From a checkpoint of a small transformer trained on Wikipedia: a variant of Muon for these matrices.
Each number is 128 + 32 x the weight over its row's rms, rounded and kept within 0 to 255. Layers, rows and columns count from 0. Numbers have three digits each. The size before them is the row's rms in percent of the matrix's.

# up: layer 3 MLP up, 1280x256, rms 0.0708, rows 782-961, columns 64-95
# down: layer 3 MLP down (transposed), 1280x256, rms 0.0267, rows 782-961, columns 64-95
up782 102:175156099143141062140131110113098127070133105098149078158126108111061125125115168174132159139163
down782 105:198060123124095107113099122168130104073148127133133134137154117149142097133083212134149113154086
up783 105:173130154068157077127220110199117126137135157119151118148088075128152127201125213140081119170108
down783 106:150158142115114151106184139129149086113112106110074134150126143135084131154168087103178159152182
up784 099:166160181102160099153148103108092105113078202089145204097128088107162105147140127129181102078189
down784 096:061086168178117082144137129135134128108086151129134124131101152129109164168098164092168139164089
up785 092:067170089128138111136229087108168089185116116114137104085128124097092193137143179087158107084105
down785 093:121099135139182122119068116135083205168121168165122145099168081137150150130140051110154104165144
up786 103:100171141112165110150169084128115153141128159196110189094187100139153156064113110115154080166143
down786 104:116184123114175147064075158151128084127059126131127130070156091148070153125142163144191115126141
up787 102:155164183127091134132154143106071100155133130101166110172129140151144149119144154130125062082103
down787 101:129181152164135095076079148156053151147130148115112124100114074086141147140102154134127149083097
up788 090:100142126100099107153114108076115108101157127064146034087099129093201139142155082107167151110161
down788 095:183111127092175150125203143155089158153079135155125159142133149152079137120062104155107086133048
up789 094:145127118131134115129114136098136134133108161121150143128131158102069142131139125144107169142140
down789 093:139106123147189174099163178094157120109131107166144118147128123116101145206180122116144197090078
up790 096:109142106109068115134096084114102218141119178112134154152112170168119131104133122137150156103209
down790 095:091144130134086103131204191136156107103119062175131134112133133161116149172077140104128149192192
up791 102:116115141192085171055182157082144113149143135101182065164108091138162172155116139040081155128142
down791 106:073112103154177133087168113163074098116165180149171156022136153114135109099119110109089106114129
up792 103:119185137117131117131114187145092069110137147122086159148180158185131127156120120131117079134158
down792 106:155093126126163092139129162126132102157139146126092072059110097151176133167091103124159139081124
up793 111:088078119133162107102189168162140146109169153114086171179125165098125129151096103106096122153165
down793 109:152187184156160106068077088148185147103137153094133132127156146188065158146100057118132180126167
up794 096:102096142156161155155112107133137100149113162134159086100120094155084149130158165152145155122054
down794 095:140108078062100123135036161157096139128127112087097181087182172096133148150105117189113090087115
up795 108:123161089121089182134125137115118050128079111196189120148114138132150174098147148113175118145085
down795 105:157149080168146090177141098136093129149125124172149149182164085148087177112102090087092172099154
up796 103:175160192158149120111134193133135123142136129154132119081086162057172163142144106153070132184116
down796 102:235174124111129168153172163102118159095133144127132163094049111114174157114121144117118182126121
up797 086:088101129075100140085154103090166148163117114116119144206110070097102183089111124147186135098111
down797 082:082106125125206104122155121112101127119114093119111123116136148105079145122114075091052110140185
up798 095:140113153056128138134144101069106113113115183157157128096142103113098082097142116117086156084125
down798 095:100093127143080145118172196147109152168130074180148146101167096097135182115153167139111119139126
up799 105:119126130096115090145168113112082110132086196059149115107134175134094118082109111226112177103167
down799 101:175118101120142099123128158092152176091100112064177098168192135096064126131101109152129116117170
up800 094:084099157158169181145137117154120110109140157099176108152122101127113105097085135115161191147063
down800 101:091090117110126238167127120136211151148141136074143058143185161220155162158104128124104082119163
up801 094:149183131164170164113131180136138093108138121169129120077092048059124170124098140157099104105135
down801 096:117080118114079068130116120133115125088130172094113183162128174144127162155127172156110114130092
up802 095:164103114131132104091119125125092111132131092191155083142164133162134156154127075181111159126126
down802 098:163128116102139148165151171095076161134141088161112145154154108100138161122088198084143125200142
up803 095:155162101131091143098133119087115154098082055139092102117077156081135036169091112140147102180142
down803 094:141176129108056164154129142103090142176163141126112078181130167106083178094165100183168067100123
up804 098:135109173078174162087146167126130073123116213139193124096125086100147136132115137159158086125052
down804 089:142110159117075117125120175102104077118082101109135104089112073112096087105133104132152165082084
up805 102:126119211093178121100164088104086120098154165134125151092124176093100090084111136106176145089163
down805 107:169134182115153160138142114113062032096178173109142149108133159139090164145173143091138118098174
up806 103:145124110095125102091097078114132118138135156161176068087106080159112158172172118112067124095138
down806 103:168078176138136120106117119144049115131170101053143112133106110130171178145174136149158128076101
up807 104:069118136154178119086078108100174112161079105131203104073150076130180194107139129147060086163045
down807 102:113121101164142184082125116146136088088113192118149091148136135150111181146134150114135169109130
up808 107:068154146183180072112135159116177124119108092109132142131124114158088098134089120087166115127124
down808 102:055075103117115090148152142131150108108105164161118149162135197183140130132141108141113135149144
up809 099:125117086164130198117155165098182160143136061143131154055044124122134117097165152105153115112171
down809 102:132126097121085058116147137157108159129097145107105107095155129170199106140156139149137082160112
up810 101:150100165068164170123088133108104151082104126161127198082142122151121072117113119191133076134097
down810 105:128161183124127084169088131195140129154104049138157107045130157103110107085131089115143136108176
up811 083:041115147111082098165189091067136144137116156109129154030108163101125148146189164167102145166063
down811 085:168086093084164183131101138109179152132178095172152087224122173170145145134088115100123109149181
up812 095:148173126096123107118073120096114105079169091127115146151114118078081098136160169110153123121159
down812 099:127174073157098080183153073119160133148144166167102152112126131146147123112134122142176119143149
up813 102:154073137125209215155081134021131121117098109135189141160191077162089061094131091093098137151133
down813 107:112145164078074156147103127164151122078173099104175139095119157132029175121156138111132099136067
up814 088:125153160155107125192134141101133153124138218098119176160124163108126090116121139120061122094163
down814 088:137121123195120139140109105128103113152158074128143082168120133148171186139161168144197137115143
up815 104:069132127162174157106186134111199126122140111108121112091104148120137063144159125158072108064176
down815 102:122095086099099128075118106127116151116134118114090148053085208183182178101126134183116156138110
up816 103:129119095175157147134178135139092117131154090096120121122132089097100136116157140151145133137085
down816 103:109107110189093136121141123127122125118170071106125094198193093120155109136151092144116153146177
up817 106:083125120131160066126097083076134119079126105124168110095137157119115083094129151134213143156131
down817 098:164170151130151191059194127160160121158128180184132101160147091156126153096107162053088156072091
up818 099:134061115096170132072117158123143084140134072153134150188095076169110131152120141142142120072075
down818 097:146235207149144124147095121121128066155135130116214131105135117131077126147084116101195127163166
up819 101:060134179158158129099061091084138121132156196119068167104099189178142137114105082145114195112088
down819 095:182101147103136103096152124106145139150132137104127144089141115197106097105113124119203160157188
up820 103:087110149088151141104138181121132121138145193091140153126144162133135160099126143141094135087075
down820 103:143160111075147082149130139094157126120149144114130099171160084155137139095175125122087089059097
up821 095:038179116175173101107079137081144155079165130120085149067131175134100157161163174135104182051168
down821 088:161093178107080086143157063119123193152126176085182101118138138126169092089127121147086087089139
up822 104:109155138169130139110160150084122066153149131161137119118134178075069100179102152144136140091125
down822 112:120142144072155140126155177094071207102160099123077172121132125128137139152111178183148165063081
up823 098:073127113154096121122164109206106114130169099111105119104081126065181121154133129195108099112189
down823 100:123109161186165085114110122196106132115069146078169077144134072172075134160137087052140156183123
up824 102:125174137162057076107148111106129116135120181111136182138117132171154153162136066132124174091137
down824 104:146095133127190112102139115123165216100102186149149065122135129145044088172137162098144156124139
up825 099:133164151172172139105154137113149107087130187120081122141062088115188137114163136091105077145190
down825 096:158111145180099104102055099149177147139128137129124191133136121123183131123122176096141095117128
up826 093:099171106134083089119104087094113130198108102155127176160160157115134124092156125145169125137088
down826 089:087089162062117092068156104110160106172131131170081131128090165138138102139089092211122063166109
up827 100:137133102152086125134149117188134075132121016136114111133096165124140123138175126131112148142153
down827 100:077112152052205041160078067135091184146107134111107097146113091150132110179162178145114123062113
up828 106:142116112138143179133125130139129110136095127101123131174159109134080155123179179139131124132103
down828 107:073166136196143140123156089141083055159122182138184175118147148119126133157126139096056117152058
up829 101:067112117170128143190120151148094144140133098119129156162105110142073117180108115140152128067120
down829 099:118160115090116146066127179183070181153160125186119135090166133142159144110047075147169141145169
up830 101:088142151157159080127101150149103116073134133094076160128117106164118107091127112108059164098124
down830 096:132164138092021150180147132139118119154122153111094091174075167104106098096106148099191086125103
up831 095:117111175142179116209090104115110125066146169158115115170118190112118084126117140155169071135118
down831 097:147144107124073141126186151135111119142156042192104132150071122172120152146080103113071121122131
up832 098:116111157104119090176160141116136153078154118108119125129140130134132145136113147114132108118132
down832 098:134059127132158088103142125165117150177096146171103136136075148073123093150107119136162084198131
up833 093:184152183046110118101100078137121150078139098136136172073152181164115073114152118111128084138145
down833 098:155142129061162115100130086138152154133137129136143196193160118136204057122126196113151108109121
up834 110:089133120113099086120120126083138148164070154093205127186111057184179174112161143094097099127074
down834 108:119154152145162149047128106116169153146151057114120105097157121123121116127138144168134101114095
up835 110:156123137176145120173161132123201110153119103111125156166099075071168093099067099117084156127107
down835 113:103092067075110094171131118071094076132159102072142120150119127144156115093121148129116164139144
up836 105:116124153139117111148153099083099125151103186108173085072151130138068160097148140111108130144161
down836 100:134076086161119115122131130118163150149103127137188096195119074138119118143145131127136148095104
up837 103:121100126167161117085138122141080051102119121132120138131135133083126027102130046118127155164086
down837 103:133143094180140141180084130141113109129114156112105139142039083216158090135164121091144075142176
up838 100:151121137142110111099124127132121096140126084062119108090143165093108163112151130156138047101063
down838 101:140154183114156096157112129179085138121144175139097140131139081109168117089094106093105169160151
up839 094:185123084080086130139159135135137127109174171122159131157061111103139132098158136132087156147138
down839 100:142175117140143132148132134133100128141130123117077157128133109175073075142135109129166119084138
up840 100:180145094188058156119101090134096168123160121084081143146080097141107104089121127153122137168149
down840 101:083159095097152166127195114107137145132063146089141148111137069129121157134149060157170124116225
up841 068:127134198116161140151122135076096124084115120097152103116119077096137128139186154102106123145151
down841 073:116107207114130142109166088128213137091087064146118161197099104105081115108088106138194107175121
up842 105:085157145182129109153081105090139114160099160122192144125108038103105069160111149084136193150085
down842 116:128084133084107172088207164146126139102114131135145134137182167123063169074153083152077074134165
up843 103:147074122110129141087186153176089128090097165121101105098118175128123122164119154107089105076160
down843 106:120165133166150113161077193204100117153150123134155103126136147138087093050118145127127120108064
up844 096:126135130149171071169129123102144128106129088173115115119164137087053121152149158175181161149175
down844 109:201101146118098074084105124126122137101130173126117130137090164146137141102098100153080103104166
up845 104:170054109121088145154144134167106112106138162100079092084176136141146197115161119091154164145202
down845 099:159142140097141143152114092070192137139131138183067115172139176088134155127129119105154082125093
up846 098:124087084120068199139163155129106131111126200059130116098127143094177210119117125076120092143118
down846 098:153126076152133116162113140151134151111107092101105103099094173157127088036131035092107191159146
up847 095:143081123159101106116090108161152129087214088153104117087107173168069157137131132131146100148137
down847 089:138144073134072151131140117115114103140124089097125139106146129109143171101110096149144147131159
up848 094:145129179104128144144095101067057089130148112151148082109110136156118146102130136090090148137134
down848 100:142165132107142122115128128078075095147105126124101105140187213114171166091139094085122136117128
up849 098:129151127112110138057112144142112037088097127118074159113124124103085135129103141082094159126209
down849 093:098147144146089130123149157115090107092093134159097131107136168122113208176177174138128128155094
up850 093:155150094150105144148103120087143175106123048084182116156134163152155160206142101099160115140122
down850 083:167085143093097126122105151141132083105100160136104104129119153124142124147094110105127107088122
up851 094:187137140146136113134096091088095105086090136129164105139146144094128169131110117169150113122172
down851 092:132107136075097151167189132127140148086130112194171145109160146154168160065117132132023117118125
up852 089:135171121113044142164160157147084113076139152145099117135128143135130166100132150142060147111122
down852 089:060092045141189092112104129132165125125103192152116146118098109127099140134100062146078089125135
up853 096:180096113141145190173156085107109079147097131148158143126127190178161131142132136135139146074108
down853 091:138115063144146097086126168056111137147144140090123139157116154174165135181111131100075151113126
up854 089:107155143126132096134105118128077126081110135119095092121122110134163137083117094135101086136032
down854 088:142099131121134098123173132125162114108112083070096131071134128155106175144098104134128094119165
up855 105:104112154067103071065085126082157086111094143145120191102096105121139115139140127206161113131134
down855 098:162142164155166123095148122116096159149113163126067141096166130101128127097122195149131157140185
up856 102:152167144133111174138178157165153147125125214111136189144119202151088141151144085125136087085133
down856 100:176121141180119172187100169109146153114085115090172094122108089153154186095171150153106121152149
up857 098:061070147122139157158097101162107149149121115174157125147179134075071147150146104077132128155130
down857 099:119115150105147174051086109143185116175158146139146102165142144110202127096103094141097119142125
up858 111:155168132192160109101080152105046095094117143099114114120140125142157142177133120106132179058133
down858 106:121156095151156137117164125129115091115153111075137131104181089142138110144079123118129196158095
up859 102:118137185140123103095125140137070151114132118154131108095109129139133144129105142089149137133089
down859 109:134145164134136113124123210146054120131181084124116141150165082127115151170122096104165128140166
up860 093:118137124184145110130056120061153178150144106118121224073111095096104149100135151133120114099146
down860 094:051076112138142116104065124129162147170118118127137140079118131076101154162108198146110143128143
up861 098:140147097094126070118070124108108121143149169071115173095243086105121128149143135118179134167135
down861 101:085140088124163127169136111144206134144154174146107060124102124124166134121113052168140137166140
up862 101:097156108210114094161122140107147115088113124107210144052152145109111108129129119095059092146110
down862 098:087078074106095106129179161111111131102180105169113091152140127136090121131138077180152133151131
up863 103:135151154086110099140122136113137118118170102076119146147083081129130189140137134156169174158075
down863 102:162175150123070112155115148164088163115146143124114163127112067116123155170186127091073151161159
up864 097:084097131139085083105101160094126182134083131126108119109105114154137146120160125128174100129106
down864 103:059108147119188203164127135130105167137140082172125133086143130110138138107157163155152197159133
up865 097:170134142055067143180155099135129138060101165111134136172028118140108068050118160135095112137127
down865 094:095120210113129135082113083059114143132094080142145110120110109149157121061122168134140129197176
up866 094:153138158144081123112175123065156137126164086146072098139157105115124150173172100127137099112150
down866 105:145106145135086092141118151124138142113120186092143082204154157164152093156105115117171195160174
up867 105:088126102171140169099055125110151155195160084076080140211097107104134115090176110059106136117103
down867 103:199086156166119206117150090125095088063108141096182127186081172101145126054183110042075130146118
up868 102:140109154134142127130117170086107068174079085118102157140097156139102141088104179165126171145136
down868 094:147045168144150155167133083060135128137098176077112094133108061077120131135134133141118106128134
up869 096:083098176153094137100112115168108077146135129079143135049101163096136150069161156199091127107184
down869 098:186085123086104122105166098111145080132086103159144127115130149167189117117155130107120169205152
up870 104:173114190103143137129102146138098113140093164127100141166138123157156111090147149150112155127147
down870 103:072207105102084142087148115083128142075137161126130106096108111142109115092098142177145120053175
up871 097:193118151152162151140099167095170136141100097107193125137112127148162146102169156097089112168120
down871 100:126165145123070133095142133111121143163120132074117102156053085088086115137106094149089086091126
up872 098:120149083099144095099042131089086152180100087138113104165087125087104142110097125127148108135128
down872 097:149201160149148185053123118175098133182180155052104154140121102137099160138184069124132074129140
up873 098:130161050156097204074117087156048135123143110114093117150096087133144122123128103123063087130167
down873 103:168119106166141146093176097154125135110123147102048121119106095112152150116134119096144115114130
up874 097:101084157151142132085111145113105112102008140101093105141069154146087098160179148155117105137101
down874 095:114140166097185117177116102130132113090165148107096130139142149116102164142089128159178104118081
up875 090:095128158125092197103132102093113170120107163103253140131126145076118159122133150135142042165140
down875 103:111135100123105103179078150133104165170125127182095128139109156194179121144120135079173155145114
up876 108:114111082145181154114130139156110190112070141114167157071143096112109107187175153132108192112174
down876 112:175124136114039222085088139184075104138149172137205129159095113175133112150115111122113113119164
up877 081:142123119084106064113155107169148129159089079115103125108128091130118127127182159119127122149137
down877 085:166089082093151126108052135156149152131057158136139144159118148107106098126099194136131147135116
up878 105:098176138121174101121087143090099118090190217149134170131106150105156127115146083104110090134063
down878 102:142105122163122128154122199150102163072135082090087133160180085159092073117104083135145177102194
up879 096:115148143126112129130150139105093141134148111159123131255112211128112134193109084100126172138127
down879 091:138127192110169102153103095082140128144066102108142075090147089156167110117096126089086168191097
up880 099:182106171115189101078133092121132131071102169161165130202116105134111132157112107090102162137105
down880 090:117130152152138147139159109138158156141193078170110180103164182101122134163145109149174148157194
up881 089:094129158155138102051099063142112150146162164134110155174136125099105153108211120133106108086112
down881 093:084121147146075120098133175155134090094124076184152088132130106159199110144072106120188162151137
up882 107:131112135128136133142160116157162078108060123148179183094092108099103108092120134138158137143152
down882 102:071191060167049122117097183086138103172191148145125121190185128085098070128148159113127156187186
up883 104:163150194124115107101164099151134123074096115113164204078153158137171087141165066059129104084158
down883 107:148118120145125119207155072117153083157081096065174145138173183142133068146103131093132130122061
up884 097:045056138133178130154161117116125097174142098135112133133091195102060100159130090119095130113140
down884 090:132183154103073095103116153131103098088116145150107098139148154133176090089173091157114110118136
up885 095:107101125111135139069077116135134172123126125118104093167163082081129116103116095164117149163080
down885 094:154141174176105157118111138122125114146134155158130152143093154086120135099091185052145099110108
up886 098:128149117203183121108126120152174149100182092158181127171106116035121136087111175153127129149102
down886 097:138121146152080095096193134133116147093112074092109101066157201122195134162119075154197141153030
up887 097:098088130108161137097093155171117182133165211104159145140104134135223146126131080081124045100155
down887 099:053159117144123164127116113112070187065121109088163108036179088126085171114157149069113198146156
up888 100:088100050138134139131107126107145178108098131112115166102191156182164129117095145144084098167150
down888 101:131141062170100080116170129079175182191134104146151153088190154143165123125157095160126106110110
up889 098:117117090139121097170091184113120094114166134086140105106094137091150111141175145109116127182067
down889 104:200118108155104179130135167127141127104157109185133104172114149096084123146153168135093110134151
up890 095:144162129072144084176154121174125161142168179079150172106109051113133113164171111153075095115178
down890 091:143148157152080181102142100116156178143087136099084113085159112132138112157090106178163191183105
up891 107:124130187111113126142130166154164068112119084080155132173147191082144163158102183085147142207152
down891 100:101144096190111153163078154091124159211124110160158123169136092173149103143153102140137154122073
up892 104:055151114202154104105124205120127136158162160081155172105114083122108155112119164131097116115081
down892 098:098075133154112121139110155112118120112125107155145117169137103158120105120183073135093114109194
up893 101:065151182120105122144082106146183105107143139193212102139088125116092122117125086109205140114170
down893 110:141044099118143132185142090129163204047155085104144095084100164150109087179166117156108066133164
up894 095:109077135137188106051148101117135083114142130157118137119094143113131154160123128162145096067135
down894 098:135139096134085119151094148164104095121092196095154160049133142075105122136175093176100136139101
up895 106:174141145065129134145099093115123126144110124138125126113086181183083174121119135107112163121139
down895 108:147140060129092190126109097100126140170170131173115136147166071127126160161089142129181097180145
up896 094:152132118095163103136172163103145154159112174149143108114125085164150159134105071062092155128142
down896 097:121169132089137123107151115139113160096127166170131104145098166087098149176122160079014111113146
up897 097:060147134053055139127156142079129156130140147136101139156172115111107145097117143145166151081116
down897 097:138117157113106080108103129123154195125109081120161156065104154112054172180111148161127067117172
up898 103:109074152127123111152114128132119123110135141099125096132113146134126113126141157127094124145116
down898 109:110135142066122141114134117140183194133070161092149101141081114163118123071120087112184075079118
up899 100:072069127135202112151143151115058231145156127099126134123151166099174121168145071152055134122133
down899 099:139128183142128119075144103146171152096162073106173136087119137114187126154154108157128156130139
up900 106:139156076156144125147068169113146158075178118193092071125137105115176123118142104117202100152162
down900 103:163133076090122063175122110111104141182140132099170134123156135143082123133110184091169148153129
up901 105:156141159185103179149112136152045086125099131121125108140101107130146106109118151127145153134101
down901 108:088156153136157102110137120121114082133138115083123195124147156123104100119108108199164098195067
up902 102:000129164117142130089170088113075121111113124146159159146150183110155155101149106157128094137214
down902 097:143170130102143167162106137089154093078128117179144040122108125157144067092132116169177090137125
up903 104:120110140161046060099138186099186084115146136098156120134105124150109094149115121117137139168066
down903 098:127162175159176162123148085177104135110157106099192089091120117160144091101133156137118132164203
up904 110:116151133165147101092162147101130124095098137147180131129139221139119135132121096112022068115097
down904 110:146053168109102114135132152085174140095178098122153139058158104109094109114180192086101107130100
up905 092:060077086155157061103112133134119133112061169079175233142157153181086149173116143108121087158145
down905 094:113141154181137138106109136104094125151148081091126118098124191113166137147113098135080093061118
up906 101:095089105160130124118131164105181070086125098105134091177149101160078113080165077157075061100172
down906 101:119191111133079089123104160105094151173118137169121130129087137134128134105160108155110112153102
up907 105:125142127097078082142141144146171124128142145110126153099113105156127165069129181145114141145089
down907 098:119114129133084113169203088130166111126110161130114118093132137170137102129125141145115097082086
up908 097:187138115134194095062131153120145146092116105123079136074160113101135128084168087073107083142124
down908 101:163134098130152148132082120112114082138171109125119163085135104125166157109121092128130139106123
up909 097:117121115139149172118152140141145086131172103151131092076109190173076135155107130177116086129091
down909 106:158124135057125141238105141155125152133122162119144081186097174115174173155098092110159123085116
up910 101:119128111196168136139163128141103114164124122092108077047124110071159159136116164155099142172086
down910 099:106137116130057172104134058161155144104129116138114089129153110151071093114165162128090153101143
up911 099:127072170084060126110107094123125130081113167188119149148098164138230131078073130148129099127182
down911 102:081151130201086111085139146117081115117177131140163098095115176092115144113077132160141179188114
up912 088:181155157113091156106123102168131144115100155153114131071159084093180133135146089130178166125127
down912 090:137148083145116094071154084154129131125096083159051090174146180124121177134163206127149095143199
up913 095:126067068138121101116150156109157099102088205102169085233162179058101122112113142142174166125136
down913 093:188165128121123155080115131117174192101129144103124108160126176160093137088150108074121125091077
up914 098:158091142194136160181143139120138060157130127065179136130136159181082168165148095086126144141127
down914 102:157159127108085189127057128100097139082092050112142142130135179148150109153171035084091101152159
up915 093:157147126157139070082115133075156134156116120094176146102085109071139142165097135161173132084111
down915 092:123124196113135139143183132142183107172111144086141105096151115135167154091168087125107108189109
up916 103:147139157119133115170124067110159175083155059112133131173101145119088093109117105111184083166113
down916 098:091116103133170041097108131146135147162111174166119149136161123182095187114165170135156105179085
up917 100:074140100174123200154133112171119119174098168074115139200149167153046065154147092109091081175160
down917 105:182134207115160145145125167046157087129125153116169151102167118128182116079097112092158162163112
up918 093:111128161125108127090162086087107152190164092125138170057158126098115140100072165152090080133103
down918 091:141082123137150109121147127163124153179131152086125095127060147179157140085094136130161156204123
up919 101:152145155165027093164113113133137152142064140168200105124138103107076139084081174142157141107140
down919 104:126112153161174135097097124136105160155170173140119103135107139108115154132153113153132056111179
up920 094:189094117103089113169082135134132137147129116109087073149167149103081127114134124125129057074083
down920 094:131137124109181085147138095149174170085197090100045120086178092085110196158119168101187151140128
up921 106:053159141162169122182135111073090116065128096132151171137190075140080073138164124118067136137139
down921 106:134114079132127102128096170179139110119137075172166080072152157171127097127122150116114097116132
up922 095:152167129085138119097135157152084099123145196097136130128143133153137157101144138183143047114121
down922 094:108116122133149064107093146123146103145145137173151090106194125139065124164072159104142108079096
up923 094:091128121105164078109105117111096129199154136120195155071143092074164089119147128172110142125079
down923 097:167077136134138111097161090154137129148120055074164125069096119111153134114138111157121168076112
up924 101:123126128132144251138084161099082136110089188106107147168146095091176143103074155187105128131174
down924 102:138150139113072077113118141115155152096100146123103101085158151158094146102091162201167104059132
up925 093:169137100223111106182151100120096102131110175133161104152101190062165148163081118169155148120124
down925 086:161112150176063140146138146155098188109161161153149082192163161107126122179120152177150117164156
up926 110:132132154103165146129126133078085099105112052121089133106111172143142172104176127098170107143123
down926 105:126118130090090122140144132086148110168171082132146164070083135178162073137126136077091172161129
up927 095:136039137143126186128151126140113084097195131162130163161117145106176128118129121129123128171092
down927 103:184105147178138138119174162163115148113158135167177121138074101173079134098085141117112178133074
up928 103:104125152144133149111147121100108151133144086170153166154174075159082164151149100092146128079187
down928 102:185102116166198175110124128096121103110136191113124130147144111117125177107033121078112169146146
up929 083:179162128121180106140105108111091136084087115162087134075147162114103122045141111106181131111199
down929 088:135172124111153167125094124174049124121110098194127090079102144061158113201137120178157123125128
up930 096:145110081110097142069116121102081146088179070142094144086143139115140133074090150152101120153226
down930 091:109161097117098115086105139128173109120107209110126105097096147108140144105057182155158158117127
up931 097:085180155114143134145173149133144144138155050138146090207142126084171108140091154134144111088111
down931 100:143162146166155089090119134125148082141117124144129116107110152162131114096092085110148130151155
up932 113:146162133108130114132075087118133106051122049121164108128048102146112134112111134130117121137095
down932 114:216162121088126163137160126117082130095146119131177131154111170117132096137126148121144096135130
up933 085:074121129141141090133125150138122139127063116116132123105172166063109131176161196148144122145074
down933 089:108127177155123181123180104151167175137123129182107110157139155123112120147073126186079091151133
up934 106:110151127125121114089181155079172101104150097119145111119139188132087155120107111072121186136076
down934 104:168135180131125139143132168043164161143112107092109092064086131118144082095119076127110122111083
up935 089:113151150123165193109134124125130136070137144114191123114148132164071138162118122100138047106135
down935 090:111085103157187116144155116133154179162143166127145159080091169100134103117109134123169185159084
up936 103:129074165096131134108114132109112145146103106123175113081089098175150083140100164113180120093168
down936 102:107181187165100096115133173118135145058119153096161164118134119162089141156089162141146116127055
up937 107:160123082126099141150151152120149143124129135070164087159124155138196153152106130112151122137135
down937 107:184135159158102136168126154127141139088079093143181138128167076143125074156096092127095150115130
up938 109:082143169135128152104145134108146105093115099126156156169121134105126088159164116136158081089100
down938 106:156144115117146111159087124126132158110134087153129157055181110115072161148100171146133096128125
up939 097:088110055163189147143191070125111101067143138096167147160153143120133142154161130062139178104130
down939 100:150145044098066123096110170128138029130086028168140110086172100126170165190100165086112160136125
up940 081:133187091135072149178088114102134167072121094121060127144150068165132173170106102072077158158125
down940 080:123159117182089106091183111073153121095100098158065156129079125113104114140088138110161090103125
up941 099:155058120133123166128132139099161071114114148089145155141133128089128099094082138133094182105195
down941 099:081120070141073115096124160186110111170136161180105144124121050142125097146140094122073138094115
up942 102:166115191133111100123164148122212119137160104085081147086190093117134146139180125091167176125110
down942 107:115100067197138095135104129106067144094093169117135134166094169091133135127137149222143103150127
up943 104:140166141107123069068079117164121153123124077191149171157109133118135142117142144142084162174098
down943 109:185123112124146130109136137173095166136125112115136158095154120110099081125186112130088132115085
up944 104:132155115096145157145100156133097089105098138143138143165165125146105122065151105153175144144142
down944 096:114137105139137159096121117098152141138151094125122148104083158174119118101151115140111109155070
up945 106:092151154141138142180206192176095146069172132076170100141122134158097097077174166122158081123119
down945 105:140157131141154104149103078155112113062101130071086149143080152173015127159132174120154117128163
up946 092:150107097122091118131172088129116164200045167117123142110126133097126108131083123158141127151117
down946 100:121050086152189115128128085099115181206128132085184149139128149101119104104119151108127161103196
up947 101:116158081129158145096109161109130156126134086102091167149207102106108105170129134124111153097039
down947 103:173115082124109082089144122158117096165116080088126089118106111165165083093077050136119176085154
up948 111:094167089191141087094089152097131103110174143159122140126125139100053116117130091131138137122092
down948 108:159099149130177075117174143132173158148106126099080072110119186129121168164145140092203114041078
up949 100:113108090108087092102142113143095050135147103117144072165109162167096164133101105132145145136187
down949 099:190088108161137082096179165157158137155120090127090134123100127131150153161093159129124116168074
up950 093:164158108095159140099096151063099108144156152082160143109141204102128124141112126147187120121140
down950 102:171197117139099117125109132198098186081084153148093141108138104070185125095122126141178096140154
up951 094:101165127122062084088107086149107109113143093143171203177150104183114104163104089122160101220136
down951 097:151207149118157136142157127162087147083138145144125134090094127164033135123126076047107072138144
up952 106:118119093123078095124105096121147106096134154110170130105126142053108097147076113172142140087169
down952 107:076165115122100091166147098172115127130047132106172153147122116116141097123115077125088152172151
up953 102:051204142179081112086125124143158148100149155120132122162104118151116124136142117110159159090105
down953 105:138073076124153149178186153163099111130088224107107142157156113129085146134163118162150139156076
up954 096:110157128077103158120127159144082126128104124172158171151159217105143120162124139079068133213121
down954 099:188156089202105111125134164089174186109152194099097072172081108150166114122131135138116184137131
up955 109:150116096156097069138010126142160141146134083158099153122113035105129151111147150094163125153195
down955 111:168129110142168066171134128155131119132151080109075122125093123096159138145126166143145132181114
up956 096:117156136112094174148142147133150060186105038166182186191101115111182140097101150158147079167133
down956 096:159152061174164185113110121130069147129170116144093130156157152118041147094163131187148157150144
up957 099:108162123076124154122148124129160123175165174098139103160129114115126115092087123187130108175091
down957 100:123148175176137064140125173087079192077091068137148153167140075166171123125135085080111150149139
up958 095:125141137175106068132143115162106162194167154141134143074140097073108157137196132160152113115134
down958 100:131126118107153131091178148188159093096126038147126081128089104130149137145145132093175193143089
up959 089:140135126186132149202104158112147075102100143130201075081150114133075133093077134103130086140122
down959 094:208130127127129126123081119140142158132209135093086122160149127178163071115126163167105136078131
up960 115:171128163065092163202106146104098153121120163149147048111125148156133096077126154158145123151077
down960 111:110133126100144101100175108095091095113118097070149155184124075206090126134115133101141104140092
up961 110:161108142084138120136122150090171136128121146129151138151190120153105125113140186125093124128142
down961 112:113145143134114114130135105099094128131165177142185155068122115177088143155120167178116151100172